Weights of a small transformer language model.
Size: MLP 704 SwiGLU, vocabulary 641.
Each number is 500 + 40 x the weight over its row's rms, rounded and kept within 0 to 999. Layers, rows and columns count from 0. Numbers have three digits each. The size before them is the row's rms in percent of the matrix's.

# layer 9 attention key, 256x256, rms 0.0825, rows 57-63, columns 0-255
164:449465520543514444446511499483467544462557414517479560485476450459540529527540451446469617487546566456510453521535444440507508525497530597498502442457414469514600553493469494540569500511446497463527545512489506441492502529561513484477488474479495473474484455508488442442479539496478503479467516512466495559531597525564547451491509516497491530449534565503455617514452488425467513534541497549511471481523467518393515504477490498536504512447541447463507484531511499498486590428511550537519506464487466457473551570493459552499552451492399501518489473511432546470443533490482399518482564511617502480512465491479438549490473504506529548506476545583571470491451524478523492513521484482455521521529457497461502523488576414516504457473505513462481483541508499525510493470475445
168:484488538519444505456472486417549436506536477504530469469472543506496502503439513516455514492467411496545624499499447508469469556540432591570491531455577506453459536411508486506483524549462497520476474465518521522479470440515499466519515519477470544548467434467591539518527491506490533541523500536507434493516521487457496514504494545464461528454462485445530511469513534563484529525496536470503451491499429477584479578467547514547532544533524517492514569514494523498557508496479433449450546544522515538522507494507482439488551574560530504494571536465604451464538515498511509509534548480435519474471559516492505453446451488452518416498411490592450501499468600464499488481472519559487514496528520528468430457454395480478474534480551507553510615498466493483429518461460530
150:504502496543540505468467513467486529522494546446532579506560546473532444488441488570543479490495479517462532532519558474497500501555490490445607522503578580468454451556543531432549462581499522555472480541557493447508442391519513470494539488525490533488491472536526490508477508556540459468512513537452439505481487490523441543470443562477496483598449448539506481520522533492432499445443508494471502506579485497504465513486567507494514508506477501544545494544568501578501523550506526476618477482505445484466506454601459461500525459485424476485542510520572453495591557511526509466526503586417450488484589447481419522501528506495557466490465459483472510535574504502546469562501470451480491498545545475470455481534462512539509583510588498523415501472519497464509505476487538
136:571508511514513503492508556494556470562548507588511559453525555430513510535501524522512533500508492437491509514485556456468492521494468443465541488497502564467500505518505524452530457466631550600516560543472556517519469498464525455476481480488504531486533533460542523575449514433467435542505517469450519475472529516528507496548548497444474454532493489488567507485555439483546483476478576474516526542462455494487458485498418530470445501477475450455505495506569590525515478486546430512504516494485521483515475414486483517408494457459514468553540495539586478473584577431433483440504472539408468445500509545509530534495521459537567556497471495464473550578519571547462535544453490466510559447551536480450503550563476516532449571525506443565539519532467455549490521506538456
146:580544519548462508535424525459534534482485555491471525521498414447445506549481430555488512561525529485549502518488564551561506489457480476502529459463562490507519507480583525492480506500500519594498490493516558505464537487461486472527486497534485561443565550545475509493483515533514500532518484512440500576545454465516509523551488481565469416559448409488546469490525489539474524585472579491505540494576460472520480497535496556531490550501462494563543562469547544536463490480440495518555494477573513514448466459539569496374516554475456558437551463511580505495486441449505530476494587460516568523541569524484570588532560503534505494502471493522493528536437472479528506511429520525525504533508502498402508522537440542487527531509489520509486529422553427535517544464544498
168:452476495559484525473474523432473527510482438556436484511503496484487519527558475478508607501514496474516510452447450476546538508518523599530479500489546491523454515468518477478619517443571494527514499490469460528480447487628608530547502511546509531451521451478446533453447509482516508452512524476518496523469527585503537528477485457502543502520512544509541556518473506520403482496514500549455474519486470511480448600478604478484525503511464525463416489517491471496485565498489481509491486488511457535545582457481492560523560463525515465465511473382454475518504504497522471464495543523567514509518550467461464504553507477450531481467521423600567529548404508479499485537546463511457517488512487557430493436495523539547507375433521491509514489560551521567513461460488497
162:567522475503511492479472536583557467511569571520559470499501391463513518569478441527429459542485484519488488417495465528483523543537554549500484471436488530531502527524552481501524511488476539507515539560501566490452487497523451504494441438473513494491467525495449443524532517475488456547467482468421453579526483558519532486550453584474544554465483533515496571533492494485536416625518474480491502429479517515467575516481470485551592518422527524590572567500534548479491531523533533536533481507523518552542487510526458516569532509468463431543470376516455527499531459505480539491460522474553461500492466490540503503477499578529493477492450487519569418487479505482482517528455480597558429541506460482507443519521495404506526482479517493462462518498555519511566495448516489
# layer 9 attention query, 256x256, rms 0.0981, rows 58-63, columns 0-255
099:509400496544486483466461532414494468537560518439463481508511501460504504485494503536488503496461434496491573461461448507430496486588498547488462571503560509474466485450507473500478495558461528543481491505495536570495434477532439483567506469509490512504446428446539515536582509588501562489482453527493489469538499494489503517503500491510504491405456424498568553452450540532431533500516486475429492486478514433565501513525549516546512525479441470546471593530545506502576545508514462457491493531449454538464518511527454445455559572516598483526471500468580461498465515491449545490576586502482480500501585484546473483500441456469515434473434458592524487488456582491484484538464448532516513552570542496537493475497457470439461542532522466479505559467467527529480523398488522
104:519507527535497467478409488450439548553489502488523598484574477472513425497505483549523490498508455492437515542601544488530562525514509451481605498463508521477529493549497496416511466568559510441475502491486481497497465388522544509477525447570510539485533436520471572449454506599529428501453575518441458463512485464531485541466441564494496485473473474518512483518504533472490493499415507495490542535531464505547485452510530549512487537493462497534521423527573485540505517500439483502557469451555433460480457481550516516459496463495430532453555506506582454539504540476608508449501520505479516528524562465489456528455492539448556486515467429485462551506565495529586433520465504468489489465531492408491461512501506503543531563416583533528463479477489507531515543534486517
101:477497524518567488442463514523561515555537469517473577504431575511560500557492582499497516442529505449472513569479534432457527543540520472523513497474489538476526534462493559500450548524523492513474531476484489483496468540552483443526533565527513524549530467433527555570511457388512474520495533512410491436458506510495500514505590465450423439526467494508505482470531522474486489449523545433546515555527559462520532504509437499501494561469470501496551457431535520564491459436430451467490469511517483449548537475482492502449501476428483429600542544523529518492534573500553448489493493522491454432482469524460501447490450454527541513513487536529505434567559566501490480537511555462474583479576566544484468481366464522517467506566551514570515498466441493488513492496530520
103:486497531566516525480435515484528519501523523461411486528528452454454545516518483566561536539555497475459464480454552518580527432493506487529524525471605461477515455462566497499461468518484534544509497510494533471443475520538477426534490504532502510399502502477476469470522520576507543511486531561432454453468449410468499504516554503523528388546453433515569470451453503518449481577476517519539531507551496459542506525535482600438481519514404492578482518478520489514428494537485502484530532502505457500458504438584544481423470524469457557453544451523570506455494481529482488482502544477584502494493494532541564548575549521526502513431446440478548501549488481440533514525465498461447465512499545511449498473535453537522529496497425569528488455477466450468556509477574557
101:489430504572467436539423569490489496502494506555448498504474454486508559515558499476504556456500438483560510502487468433465489498511544552499544450504515475574501538483540506509537538495483532557512453504501474457506518479595554476556488521516527533523519517478460521447420476512526522486493525556526519525509552552550558492469497446561529512546466407544531495513491525516408513483473535534418526545571498502466454529501549578466456565502427479443433431450549445586509568497547474515480492466529508520486541518478519508441528454521524463476479442400516486528525510467518503473464531465527519571557574506437425517545482535462528559498588492540517517510395518507445485533532457529490514498518481528434512428482520507519549415495483515492501474490510458603429459428532465
103:487571433519524501495463486547590470499558486484485453517526418492509534562525466469423492488509458502548508410498522538515494581574518499464504455464474470465526520489608424583501510546509527460507533548436498485441439500545486538498470432513545464511520474477434469557488493501447455529492503427413465537523442551527511517503449586454557451460514496542432589504516562476565510565509558524537518453481472495552528462492513502529575460505538519511503551465503557502442522449522507515504499499565522508506495547477505560541494476459458468501492422436469517474551458494446471434489553524534478537550514514524453515494504542487504469530537592497607431465427485548532497486453424486529532562512480516499483567475462448542480511414521540517525460487507475461525467480477452
# layer 9 attention value, 256x256, rms 0.086, rows 0-20, columns 0-255
117:487454433497544543474460513434533504495494482447560499478454416519478489481463502442531537509494559581461466547485485489556557515550433470450509518490538561480529510487474507452525490474517467529457509518519471484528491490472539435505472585500440541432453472534437529542440582476591546517487538450524500457452523469424582515538542488513504498499496494496454551477494512548479440559524489532566544410504444474527495470538450526458481456501557469490482446427461465505481469573411460528489466549531483497483467498483439462563395529414454445514564540484520586479507511489494499482491516525518521502576475501566506531483470539494495528435474541538489474500507510540528539454491530474475531535426471529474409455457434524533508488484495538499509486528528465499451401584516610
116:488537526611531545528465513477463454514527528549478471457509517434571509505536491459435488546490525537566470481440520530492518470511483508475463524567457489456534480499492531460458497466488474411495497506538579459471528523473510486384523535519527462454477530526496617517447516480555511555477515482554474511492538466509455524513537495507504501523589533486443516482525534496539476473503473473550395463546540545528471503564556442498510502538535537544500422434507515563438491521551515506493474481465482477466486500466490421520579460502448447443519550483459517442458461478485525451534503551536587407505460524503583523420470535483483538503451532495472486528426486548485473525547396458538549527513489515479407540523547466554515493584504463509445561562516521448440507541540482
102:541468515516515531482503512599506485487498548503506509457508549485482516534512516509505507554428475513530422453519527480453491493516471486430436483435498487470523470461530515431522562420565514413509553465566480506549470482490525460544432451460566444439503413562550530513491504517445502506447510488545581548485511478465507421439578511495515516510565580564535532545521497469486509570460478530576451491498474473432490476492515536452446484532561501521554561431486517489454484536480558561483496491488444540450546454537576473463475517538473445511516556513448471469477465534590486481477507491502537506509538456467472528497501502539518491559394447532492494509491520533523519514533399417510497512505534430469444523551523535477473535470456472430490464574597523462499471421497482
109:554529463510521536495554441536543602444481480490550448448519507532480454563487526468469485506549541455497486486448500456473507599610441530543459498480500528459465447493479407546468514499475520417468537398541487502456383534519494539546520506480479402563468429456466485537600546524524539558522515547497576501550495507474507460478498493497483485563577480516438469471498485507519540482556566504410422483513481498516481461498469474484467464484456498460511473490453531505495447461483494440493547454507482485530492499480508434492507538476452486548538445518522496443541532518478541482548568546528443514510539531492500461438495396519506448468454554503520498483494542493525452509490458391516565502519556473528482467457521509473545528494523469447582463485576537531480457488525480
117:511420457496401481560534533515460452554461539422534547505481533549501460516501529499492559520485447493428523564466505486484470461562497527439567495497503517493490512453453511562514524451447494473452461458529481421441561542490454498571426544483488451465473530526520478537476481568480507505475509529483515485447492514538474524504557547512537519501494509462593529500430448503463524534464495491459502534497462485484495520505486601483514480453551514567528502471546406570466492543493465532511515518434489504498484502460470508449477509535509421481471574518496508554541504484462441489424482459483508518479473467528529531469440440481435530503483521535420481558488520603491539548467463519497430463561465427523507587588491501612523494473446428422444581501492466513508489489558445
117:488518547574462573491459436515498480509535490509546481448548518470539529471502492517590514482561559461599503463498529508484457482422547489538458467442493420464487491438490517492491444465539473386534446488479506522510537501480555443477499512490549525494557537500523538495529552495460428543508509556467524548527461497484481540499563477504539539487460500482463579593491486496481557453544485486533446404533551479523509512497501518482488458546492544498524399521447463468485413453571513607506562483477518543474527479479541459529571528527473492422503446472485537477439484561534544507548452511497521410496501552507478541425494501547566418520468449492451498484499505457460426488571526470546454569510467498491436480460538474525495536528497530455444536566530466491531527523544450
124:506496490511574386545507521525543458461494500478431490517486563453511497476502501548472501478484491535518539464561484542471522527552493467490604484510496486504508490515507524560514494494554433428502573477486567524512477515495536463493483539519589520522565499507497523543571457538433590497536425519515533513443429519460506539516470616537478461530401507561472515569522469523541492468552544521497530469485450409539447462455503550519489483556519524498529494606509471428453486471501469524472486514513516518418468515582528528459498559481549571467475524416495484540552506522485482489461489533472479517436518540535471431507565537460478499482528532486474447544491464508456398503511478511451483546504509508557451552477506490444479510531512621480479439524481489565551473518503416
110:540526532480471498523584454495466535467446537460494540540518501559500462502458502465419492469487455472502468478511540495506528499502539490573481487530476487529511429474474468510575536448476476529516479462524500463511525461525508508487552516508497599487481531491618536515487528463626457519502503540553516552586545488553460498495452469485465502531542497421472518523494501491416514529420438474428463505470449540454493500516496501501505563407527431561470519556496483445480499588507544515534460493486555493525499472450530419487505498517438474538485492524525469477500487521517495473480504479537497503483416463482580509435465469430468454494510475530474484502514558431482532471490443483563548538463440471508606446586566444557504501534491506413458603520537559527486460447470584
118:504414498516498537451442524499512612496506429449496469487512526494479525511452499510456495507492510487418495502516484563481461417474504510424472507504501500419564468481479448426459520515513497458430578464468447491554528532611482500498549448494478424415463431459499515482606455518432530511485549547477517480552525484478486465493479547505506516501532465522518486558483490496488526505470547501501529587412593554467526486476472512526551446556446604478587444484513496548512426431427498474536513463536533473493533526512475543547532503498521503569530493495492485477480495412536502437419507466520512600512514456514451461527604508504515499565502459482495503482459475543514457509498503496516534411489483485524460497530472516475446499486534478551547513448570530580501506502505513
124:498516448459502477501471435502492470518530469548509464501474519502497478547496485459509519509556583528454518474383484548490476497500477511475444519600496617519524502531524456467438493499501548532470565516460476488419491487446439524479484504481531397432535481467472447419525507556488561516503451526482539493466527485446485477513440485479514453511492516538485471479507518507532522465544520452522545480605457523528464518503544511555497477477528525503495606509501519500528520406528412403525575548477469462540483504484481449522452537484460539440476520482532504554555508550421455489495599591496447508466526548467531483600527558525470534475513500501503519531510500481544480585455455475488448455534517522484546445503449528475529512515509410510631453482503476498506479560461509
112:509471551442505491499487533525563479505496494459493508528463444541423486537503477543446474451525472516462512489496470430551580568562443463475570574523534555546466549491488468543444489587512537566540475470482448499433451517449457512555476471449516464555460441503476484464482467523459523499507519547515550502480530498523467522549518455482476443452509430453534514438505463486525516540581481549529543475474487416513570521415497476468474504506469441545477600454499473539535449561471464427471518502511462467536455479472429568504443500523539547588476488578487487463481509477497431455433496534521478529573510389547477517531540527480546504463475553503593549412458485557519566461476536507518532510494489523533513503475519438467520500423528476506503480490513524540507443505493577
113:505577477516476426467538399505545538461446544544486458472463505451536468528512499517451505570544528471446505441539488499579451491489438521501469565518499576553517503508428490545536470459552523523518556468445510510469452498467589480510504475517488466498504405492453516512563578582532539447495469448525486531569491426491475490473452588504535493468510464507460439543451420445514545440443484517536549518448490487490587537448541503551489473463478455493458576543496532477507478523491540484536553570508510516522514416537492466506509606475497511517478474495528493513464482463505478485464532503497542566546506483449502521537514494500536494417508475509514566478533442543486553570462559491497518596487377464471497497522458531456502523455449501465598502504529519539525548530471501
114:435504568516500437424536485480529460492572492509496481531523536499519538521534457560519492508458439530554501556475507504519486504509539512519489459566476568507456473568519488513475561552479505539523494486453520462566518501493477442485582553503547591520449546477523534441532423498444518505488428526519604484590486531549441460435454477467483459518563493578539582477498480476441541497524450524504534522568452497524503515428458525543525503464499575497516537511480512451485453479540506535510463450456590541528469528427493495538510435514531477384497500521508471413510474454465483460483510482545457613500488553493518504614512470515402513521511500467492434482523509511527448457517519509507533396500439436481522462530540508476507503521564522490493538509497511518514488504459587
114:486511491490421571422518485527496462505557468486526473471473518526568453529491479512446489535503432528478533494502470488573559493542516525520549504520487565458567476496482462508501491494516531561461555518498486473506522485505529526445483522502459444443453483488571444442448522554456453463453491426505437492519520508547466539511404455496503545546543446525516534484495516526561467500417528498476474602487503507482461537537454487537477470479550596501528575587507520542463496455433505459543552515484541510539437480470524513496477475516469549363514498512524454480466492485521537534542477495499511557484499489482532508526474506515509485586544602584518538486477520487537535596483495526512478425519475456451496494559441494650461506520421409513524471467535484507509532561538454
119:472597494535482474510554455483474586459513462483479489524470504464512417491560515481514473583641494509477475453514452481487600443544431510477453525554473499553472485566489532500576517506485448494488502512487535501410499505590457437441535549540506512453415527464508528443509520511539529490529427462456435515520522510545461462504517530532455496507474459523551412457481499506503448456480467487471432502460499513513503470549497463479478518448522445483466474512489526560489552526520434431488567494501492444596452496503494524505540468473476513478496529551494526445464472498534509494538497461551554449434487545505508526540587488502447495421535551494412512526493505595489482467436498531464493483527455551479443508401472520522455482546541542513572538478514540531551498487468425
107:497525441430493465493506471474504441489467512522466524509572539541501424456464539492406547400535475493502484464489487500469498454467528476497518513524461550497495513468519534566468468465481573511455490478509586490464481537471525580475490465522419480530416538490484537475529484518445599503573450515509427514539548485452511528535499475507506519524475534475587439519569545522481537487503514501487490510453443647486460521510486478504479567564445502495513485529536516465537484506534542432451568505558501519509487469555505554489568506499485493548508483485517539491479546415510494571538523421505540517426508513525470455520614543523482514539502480521532508557570465555505404473480517607504462482489467559506503471548503471494503512605560582553527508454483515541459511475486462
118:525444540527492437491481532513458455555439465573499457574482481504491513461502405523525507473572516464504522500523504495527570505413517508575591591553464565474508560530477486472467520550532473571559459538488582462507456565467462485495543628530578434470511596506456499457492425525504569524565522541509466507519474516464488542559507504517506448496559497491450451493469464522447530507544493521526610522543479499517597530477512484475507539501444469501536497479522488418432429444449489480500537555512459371536518526519496539424603504510541457568526509509489477473525511472512499473514471391482514468498520478487539469522470564534523541523464448502504466482511498488541529484509502505461444497490496497497477493432504488490485440505511470492490450498456503525463496521520533
114:509491468577498529503454568495469489509506544574493488541430523515486529499442501497498554543449524473492484520514482479504490500519527469408540510522516545464516521477509572525556563456536499523454501499539426485572501508492505457513406548494508521438432499533481504538487525440535513511424486568511511528423492512423480484494511438541594524505541492481522499457531523556495509525545517543484463499536588487460470482449478542510457544506555583471515494477530524582485582457519466539458516516432506504427495524561549460502513416480537433529466527496557540508523487568435545522537507506533522534457540407539441547505462498579451529413483592498504421497461514566464501506517477486473553471517535444553462532546472528540547494510478441527488444482596494565547470425567520
116:512449478510513500577494560480538497503525483465461506457469519472435425530485600444542457518448457452459516494516490510517504561557553509539506483532472475473558544550445498507522462513560511428435518503470444547491524451553598483470508584577551492571485479480498508564481511494531517465442509393481450484558454495529514511455466506498534500454581475532367549515455558452541420512467489523525440518508434443551541466521542516519546525503443502445472458540515457429524493489581514419480460439461510502505516519454524514518542485429482494441479482498464444456486474501442501534504454472540524467525499539501534515542570452523532510461512552481443436478489488547547487501487556442459508480512434540459482405498591478591510508493537502531488516504506498450478512486483452
109:431468487488488530481468474521478498510501494412483475527459516501430478525464502559454503493490568503469471530411518510472548496542489522481471502530498547469566478442527473546516474494549475523482473485448414482417505442537475471521449514500538443445527523438440471551529564547548533520472517591455509494498458495431482469537514506484541481497490516581481576526396509496497564481503577496505478536512516401554468513477534606457517474502448564539531564500464493516486490458550414498492455576504515485510508464448527478509436575508482561473523472485495504488522482539455478473522535553497483487522501452535417484613614484507438468511534563507546550524438516546435511511489491467494562474517441496488485419482515517477487518504517452440553435572504523510534432529583531
107:484484546468487479484428535581467437496469537531486541457472518450512486499579529511425477522483505452471510460525456474500458509520472461475560569519495556542491498550523479446481505547550550483487505530513522473481390529428511520497490393539534455470463471490382493489497414592501490489487462496521431471497508450543464542572508508536517452466509524526544421437480517462586459550460520533518582606540548530502537554462534446474491553449473463541478555485550541523547538524442512520447485501488401481512524478548532528424490501460484472489482510498509464472502498554543483465535532520487536498558517453515473482512440495478503568531425418515504587519508426538543566547481461512491496497458506429457464505509489508447522499449518464486491380522512522490502545529534463
# layer 9 attention output (transposed), 256x256, rms 0.084, rows 0-20, columns 0-255
119:463457476542499459570519459545512483495436462480496483459468515504501467510523497427489436635501541464455602450470482508430479483473556538461516506503489532518549451495522472509486452438511579513555506481534530561447510470569391446550465487533509542538530480498541489506600418417478512423503502481470504463504455409513454461522543520459497539525538538493550547571453436499517447529526563501493491574528474470474468565504545498489548549569520478510443451515482504531479516487498561431519428473563499537458485443436545508492535448494474456535470494498460476482582468536487434454517468534544510467460518478508490537543519520550497491468519460464495505499563526477511519510493487521531511527509565510462461505510576499536450529550468444554556484440453561511510550521431589
116:411445498441516489482469445506513479575510454560508416530535525592527540541520526484492465581445492437503467462532515557479544485509526479483476417477519469546502493455515563463538468519546547544579452476512521511485494506576457485474487497449485460515525421423527496535573544457561438461533488538521531448488455464567549505552445526556578544529503540549479506502525517538445470541500528500527536548457481447540490493452478476455503533478520506504495481388499522488484569448403496538525505510478539521465474466527433420475482447441487414499489465495424486545506477508458423486525504484422437569484533533500436479574547426530539481526478564488455527439537536521483470525507555492497551521519462483460497525495494541476503518409500543547468470465456553551516500457510512
088:505502494491508470548472504477471492502498535490498377578508527542512502473541476546460460570463536525467584510472536528531481479517535488545448518508530458517511523521542504411456522534549544544560480566481566537498506527520439482483500466497464502534553512473527512570487483517556538342520495427548537481576467484521519442521462513457595539528472501397481554535508507533487457457498522507502504562516499574498454477534545472504527482475516492451415473518440476479501454429477438550446480566497508455392514526473460467455375500468557439526517466497465486514510513481464506468525505488471512457522500510557434480536497475479563558537528506482468479465539543505522548464518493510446550454502455484554496484481544493504585513510467462526484516492491602591490451571481557
116:450517522536548512456447496470460434456517517494575448521472506484461498496463532481498548564483487483500510471546604517576478532446569464486465513580533478466495448526542388529530438603492497507523509533499540487470510394523566476498447539522555558496554538495532511492450510491534542453429505446515387561472511497511455507494497498452565463404486536477502514512464530526504503544403512522526432454527479572568561455528501496515502541475546521481533486508491491413489537463490477522537423504490494440510503518474469506443455490499457480457464498553490494430526485455577533506536485524478581446547532537501538530603490533478457475515519512583520454532493484452480542523537577514513588514471465502521499539516483464505554473438464429474519439471469526548474548473502508
110:451534485512467545500489435538496505477520505532443460565501473490490539472514427509500513514464442532473468550473542570548519505567554510576490504542478569553522468549556526487456516515528532503501530501515538558535527524522475520433514449532502514459470472503504510449439459501496536433524462470538547504545425509550538456493516405552523480497524382549479512545550478558525436537528554489518459535493455492468485521533581526460516513466578555483555508563487497515502550479487467440425535472470558450475498491451460516506470497488581526512469455528571441489456431532519502415586513561512519563496504505415433445471516437561549452507498508479532563545460483454499505536487426496554488479528454534431510478441534560534512495476491504517535475446585548433522462587528553
120:481555506551565525493499606501498540599525476506496499507540530493472494550463503485437439485505477530522497559496536533507527508448452502513483469555471473548474568549461559549498461536527523490502542492472516511510528508579497490488513545447500438472507508517526503481518585444574488550535494504574440412489524536452512535514445550447482549455516539598454571385536497454507565450439459510527528538472498467513542478512431434516468443483469463540477524478488484458514532544442539496522471485432532473572494531502516443493547513521440467523472422466520518519583533471511447513485446503471470540484463499464460464558554481545450524483532579453521430419460558566472532459545516503474536414539513506477523500514486409500508501439597525513586491468479486493448466507491489
130:487476491516480487419532529490525527549468517474538503560479510529480488511522546469525470436529506540525487474513483502509474512486547525524415490515501513493504499471489597430536390491522505433470557556493534468425528512437572445448528478448489521480447460551482521440446517449490532502445438400471501528523506473520579496461534433498553503433506538455532519540546502524455596523488496592529456491529526484448485516575527544493463436515446469473495541498485476515622464473449494463519553550472531522470585557497579551453537516510476584588508494504548463474540515456519528530494459465517522478549529500488459544489549564459471504483508468472491509462455479463523559483498548479509581423461576515438513469480475498477483488458528484542424546473505415457468571443468474
110:468540537475475526471438480534471477482564463585528499524535538488516529520479537479507479520469472507425485532491501479577473535427498440474535488477501449511446539450446465608504530551475511541481472487426508501487448470498536484540542487491482386499431543540486413527490534463487481565456587559512538469459412515511445543524457489499458559486498452544515473517492501510593460521507503475398545470464477460516501436526489492511576514525543537457529441459497578477476490468542410470459578425480538548573433471486437484570437529591522495472493463529433514517490443529577534486592434540514527520537565545504526503483468470514488535501508513503471520565481446509546467503489535492459511473498551535505459539516494546480509439497467534511527450432555499461486498522519439
124:530523481477441491506509497524525500490542587462474481479493396500439517534504553530467541482443541505563495437504465450489492537590568565563440548493488523540463492500456430594519586511514499472526498565550528454521505534446551467448540472487507526598523511479436587529510524525519491491426507511526461533536536503486482512529510519435518454465507558528502466522438469528551538492516510472488503486583555503534528491515542441511389491473556446507455545507570520442489520571443490464507464536500484525521488526502494501419426458499470416445481476423517531503493533466395489527570476516479491505503525453484479444500447572459523561461516556514532497467612596489515485539511492480547490471503448520546582495452564477463519476493480454517478485521453508475462482522501540
128:571528468543465485472497502494507469463440510489540472511460482479483511495432472562533478528530543407501444499552513492486545476511539546489505486453562472423531409532622388469544467493485472496470488571496454452465506500532482532426442497524499560517458415483466569519514474470460430457520462420495506476542525492515534402495481474547519401498448514489593469571461480540520484519510471556575475431479537550521581533540522489512484470500549526528554489527513513523470474474536623541548495539542458423433527555424462526538446484437510449493432507524522530544445502512510493503448535460512473566583487497528458513484521497514472478528474472569538491492433490570473523513518473462541528529489474488504545544533502551504469574522514472503459511476497473540525540480506481
106:432493488534477464527549492466529482518516474476560572523416488442458510439502504512559537480476529538494500465533549535494462471479495554445459499444441528502510440501545409473497423506508433476423417455536495515552491436474561485552525517512468552532542610497529449549490438539525486535444468563460477506522571458447488570522555523491426496480462463522571485483522447488484493450540528504505424516547573528461422446521519546540543461537495485459553505525501478520473476565565533526511481439509506505555530483487470513449520486525514526504490447458475561490539479524543572527527511502515573515440457514502550566429491532533495462496522474532518558591502470470450484506505468564517501580537580492480440489528533500554486539496427550463509455542416526402490490506473510
117:517560473520484497502551505486501476495505485485487548558409480515492479470457642458499484572510526529510577534449543508507461500426570461556520467500527469454496472443560443552520430482479506512466530553493512499520482546498538483462494565536468522450433578511545528516484458536524478474553492524438534528468537451395503517517478500495448429419459503524559488484524505512522503549527441517492511504538508528467497460600494566557521496511511490467530496461563511528501479490478449438520524484476497524476448470457500470557429501508551502465468542480419466509520551580465465583550406513481526521554539512512497477548530504499430511479489477548548488540541543531467534372461460555459497499404499491480532507510517435469450557529443509530398525519472432476490476492499566
116:559512480458471511556433547545551518514487465499478532516451507496455522531484591504496510404541513498531436489567500456556495446483501475439518467442504514519517496499491472530516506547457464421455503469502451552457447466502581482491527500489515495485461468468523501524496508440497513582487550486469477517506511519549600523498478540515490450484494506456460532548461493542475515459527522453461469438504546523447509451493490490477484429501468435534514510528560489538391533556491498500483524529521491473481505504514492466534479582573434494539528419471492588576433418502511486424512461471462488493500426480436523505407572499428433543462493517542443512467468423564525481576552542473514495446523532555578526536474496524550464423536452581519487464513464503443529513499523392
121:467491425540493484514507505515524465427454507582479604533545407447480571485524499504494530522475488406506431575539443444492491486486508525527524490534517514585552491501532392566458547475420519476505422491510501497490570582521498560475526470538495494467472489498480577543470483498483500432524462534460526492505387561478471479516521515541525464499459512441501488484461521562440476473507432443497511412515397493517482515478489529399531540467492446531572515477533462487431510463529480489496508547485508524453491522514433523582441515444531508550492489433501490572406448500483475562530470503521508505486512546539463474530532548552505541468470474560500538451504522475485501505498447530512559503451419507485539422556530507508527443503585479504455517492505519518508519446520497
123:520460497466512529516550481470501402572455535461502515523511487511491617513444556436589487533477468478564503453439496501561480490537539506477473451439529497490491449408501500541433495460434548470516572506506470456512516527502589480561505519618492507514494484483491500496509538542501437655515494597546543493466498453492533602486508458485565512456459427520473486494520481514424512476498555495480497398480459441500503536449482537476571512496539521498469543433548504478519493514517506479545573485465519505474480429503518504533545421511489501462450500507467467471533484495522499499501464488540522575476534454464494524498488526411489472463441465547552470528519496537448499519440486557471478566470433546488499483508484545442444526538543496524431445477487476508545516436511459
112:513512528518439569545472483483504438532462514495494479499520393489498504520539477579566473524479467388501501483400438415562486559541474574509560458539486490465463519420472536496611525503495396503464476506471428477561548494540549526519499484511502572478473446490477495464469551582467477516507503464498436472503528534528465529464511517516531496522476509533452429481483562452475524543441500524511538488492605479496484536467516541514479474440422526474527472471519484501534490482481453482564546436506494473557494542491578512542434445535494504445519537525477466505497513494488469513484478543534539569593494483485527564428508546550561491487567538440485542495484563514514513515436454491510500486415468486469521461455473525470500463465475473499433494534500423493572473406451485
123:538538504450484482465487464501543504519510500504524507499423469495580489499492501446519488490513537544510491578501519525436484544550428518461451476478479484516518458449495466521522525542410504417449514449571476509541494480463472503531480458469469511566580481537464478460531482501489433568453475519525562506511532469538486438458478546499510479497512482565515525453516489505514560531484531496513455513423534554437467511511532408535458468417533512519531458526464524545519547447524459482498529437549576567496514460530458470498434485484480542558416494496499538481491526567476477454430527534485404499512492488518465528473508527537549492467528505502414522431443500497432440579475487578591439494428509469543465468484490504470403594389524557519489484546458503428554477452476469
111:464499508461528465544562468573492508516402486460473453458539485488533482524610389477460451489494491514515554473477548470459458519558546497549463491527473529511553494508478505469436428478559589481569504423529528493437519494525381501458476505493486554524487432443498500503473469515488583395534480472557514553526490447589545526520527560489567485503453491535486527505424548488563451516509486517472483480465457582527509538583478553504549528460476438472498515510496447506457515501446452608496506573547467448422465456453490540456500480499540529501503464534496492496506468494506535519524536494549433509467475542454483517504454521527511462467538492522470466530521500480504512500485450448523503455535413462502518508487596468512521461457533523532499521550490474518567547591444479
116:470553593486568493470551553452488462532468504489449534500559567481436572554551561486492508497480505506564548499540510442485449499455415463498551537487587544510468549423511520522430507460535486546521518536497493483425492518486478533540491511511497508470491516492555500452578416517495542535476447518449481512382453445463521531539462508530578517525468508442478442502518458576426563518512508459523492500536478399560451471469496478504491484479507488575510523433449523485481463579442497455463510545495470496502463537553464483512545541456456521484555535483481500490479430591462467497502493564435488493485548476525509450474488498431476415480437423542503495525463487507478512490501524513491527502500542502516513526542385422438560524517439524487512457533532502506524588453500486
101:497522498509529509510573565520518502480505489473569418543459516478445543523509498511467453499528477554531486531499561546543524464524556542589503490522508504444474502547554462489493460488550452527447477546522541508482535542552410520456454469511540532548468451481528512533520474499489506361463459464494480481573431485459555421515586475430536491443522458433511520586476459555483440529569504536558450486496522533491498561530466432544484499472570496547537484521471525450478434465502504551498448546518535511414520534435504504503470437504501455539471467494555425588462531563540516505470497527453558510531523506533481464428460544534558470516513463452466522534515519554441521529516455449515524507527524510496532571547509474514521494498601413522527449506473531556513555553530541
090:495496491465513444485479448465515460457497560516476414591465488501517538443529516512497529480502518548518508524498481507484509467505504559536444509476511497482511471464532495388526506490469430531504448509541514538537486525487436524470460527465466489534570443426529504489482443548516522349540464456474544525556488447485505409486478509508554508534467498429495499544509523526439444522513468496494474506437485608478470534484553508485515497482553518479497469482494497528520519351515436507466485503522470511364479551478476504485439496490593485483500539478418426518416539510466500479445576459467501494533537486568468462511465485492586483465482511474508504462554545508444477491513480547502471547497484438505487454518574538509506538463460442498475581560481517544538427510484594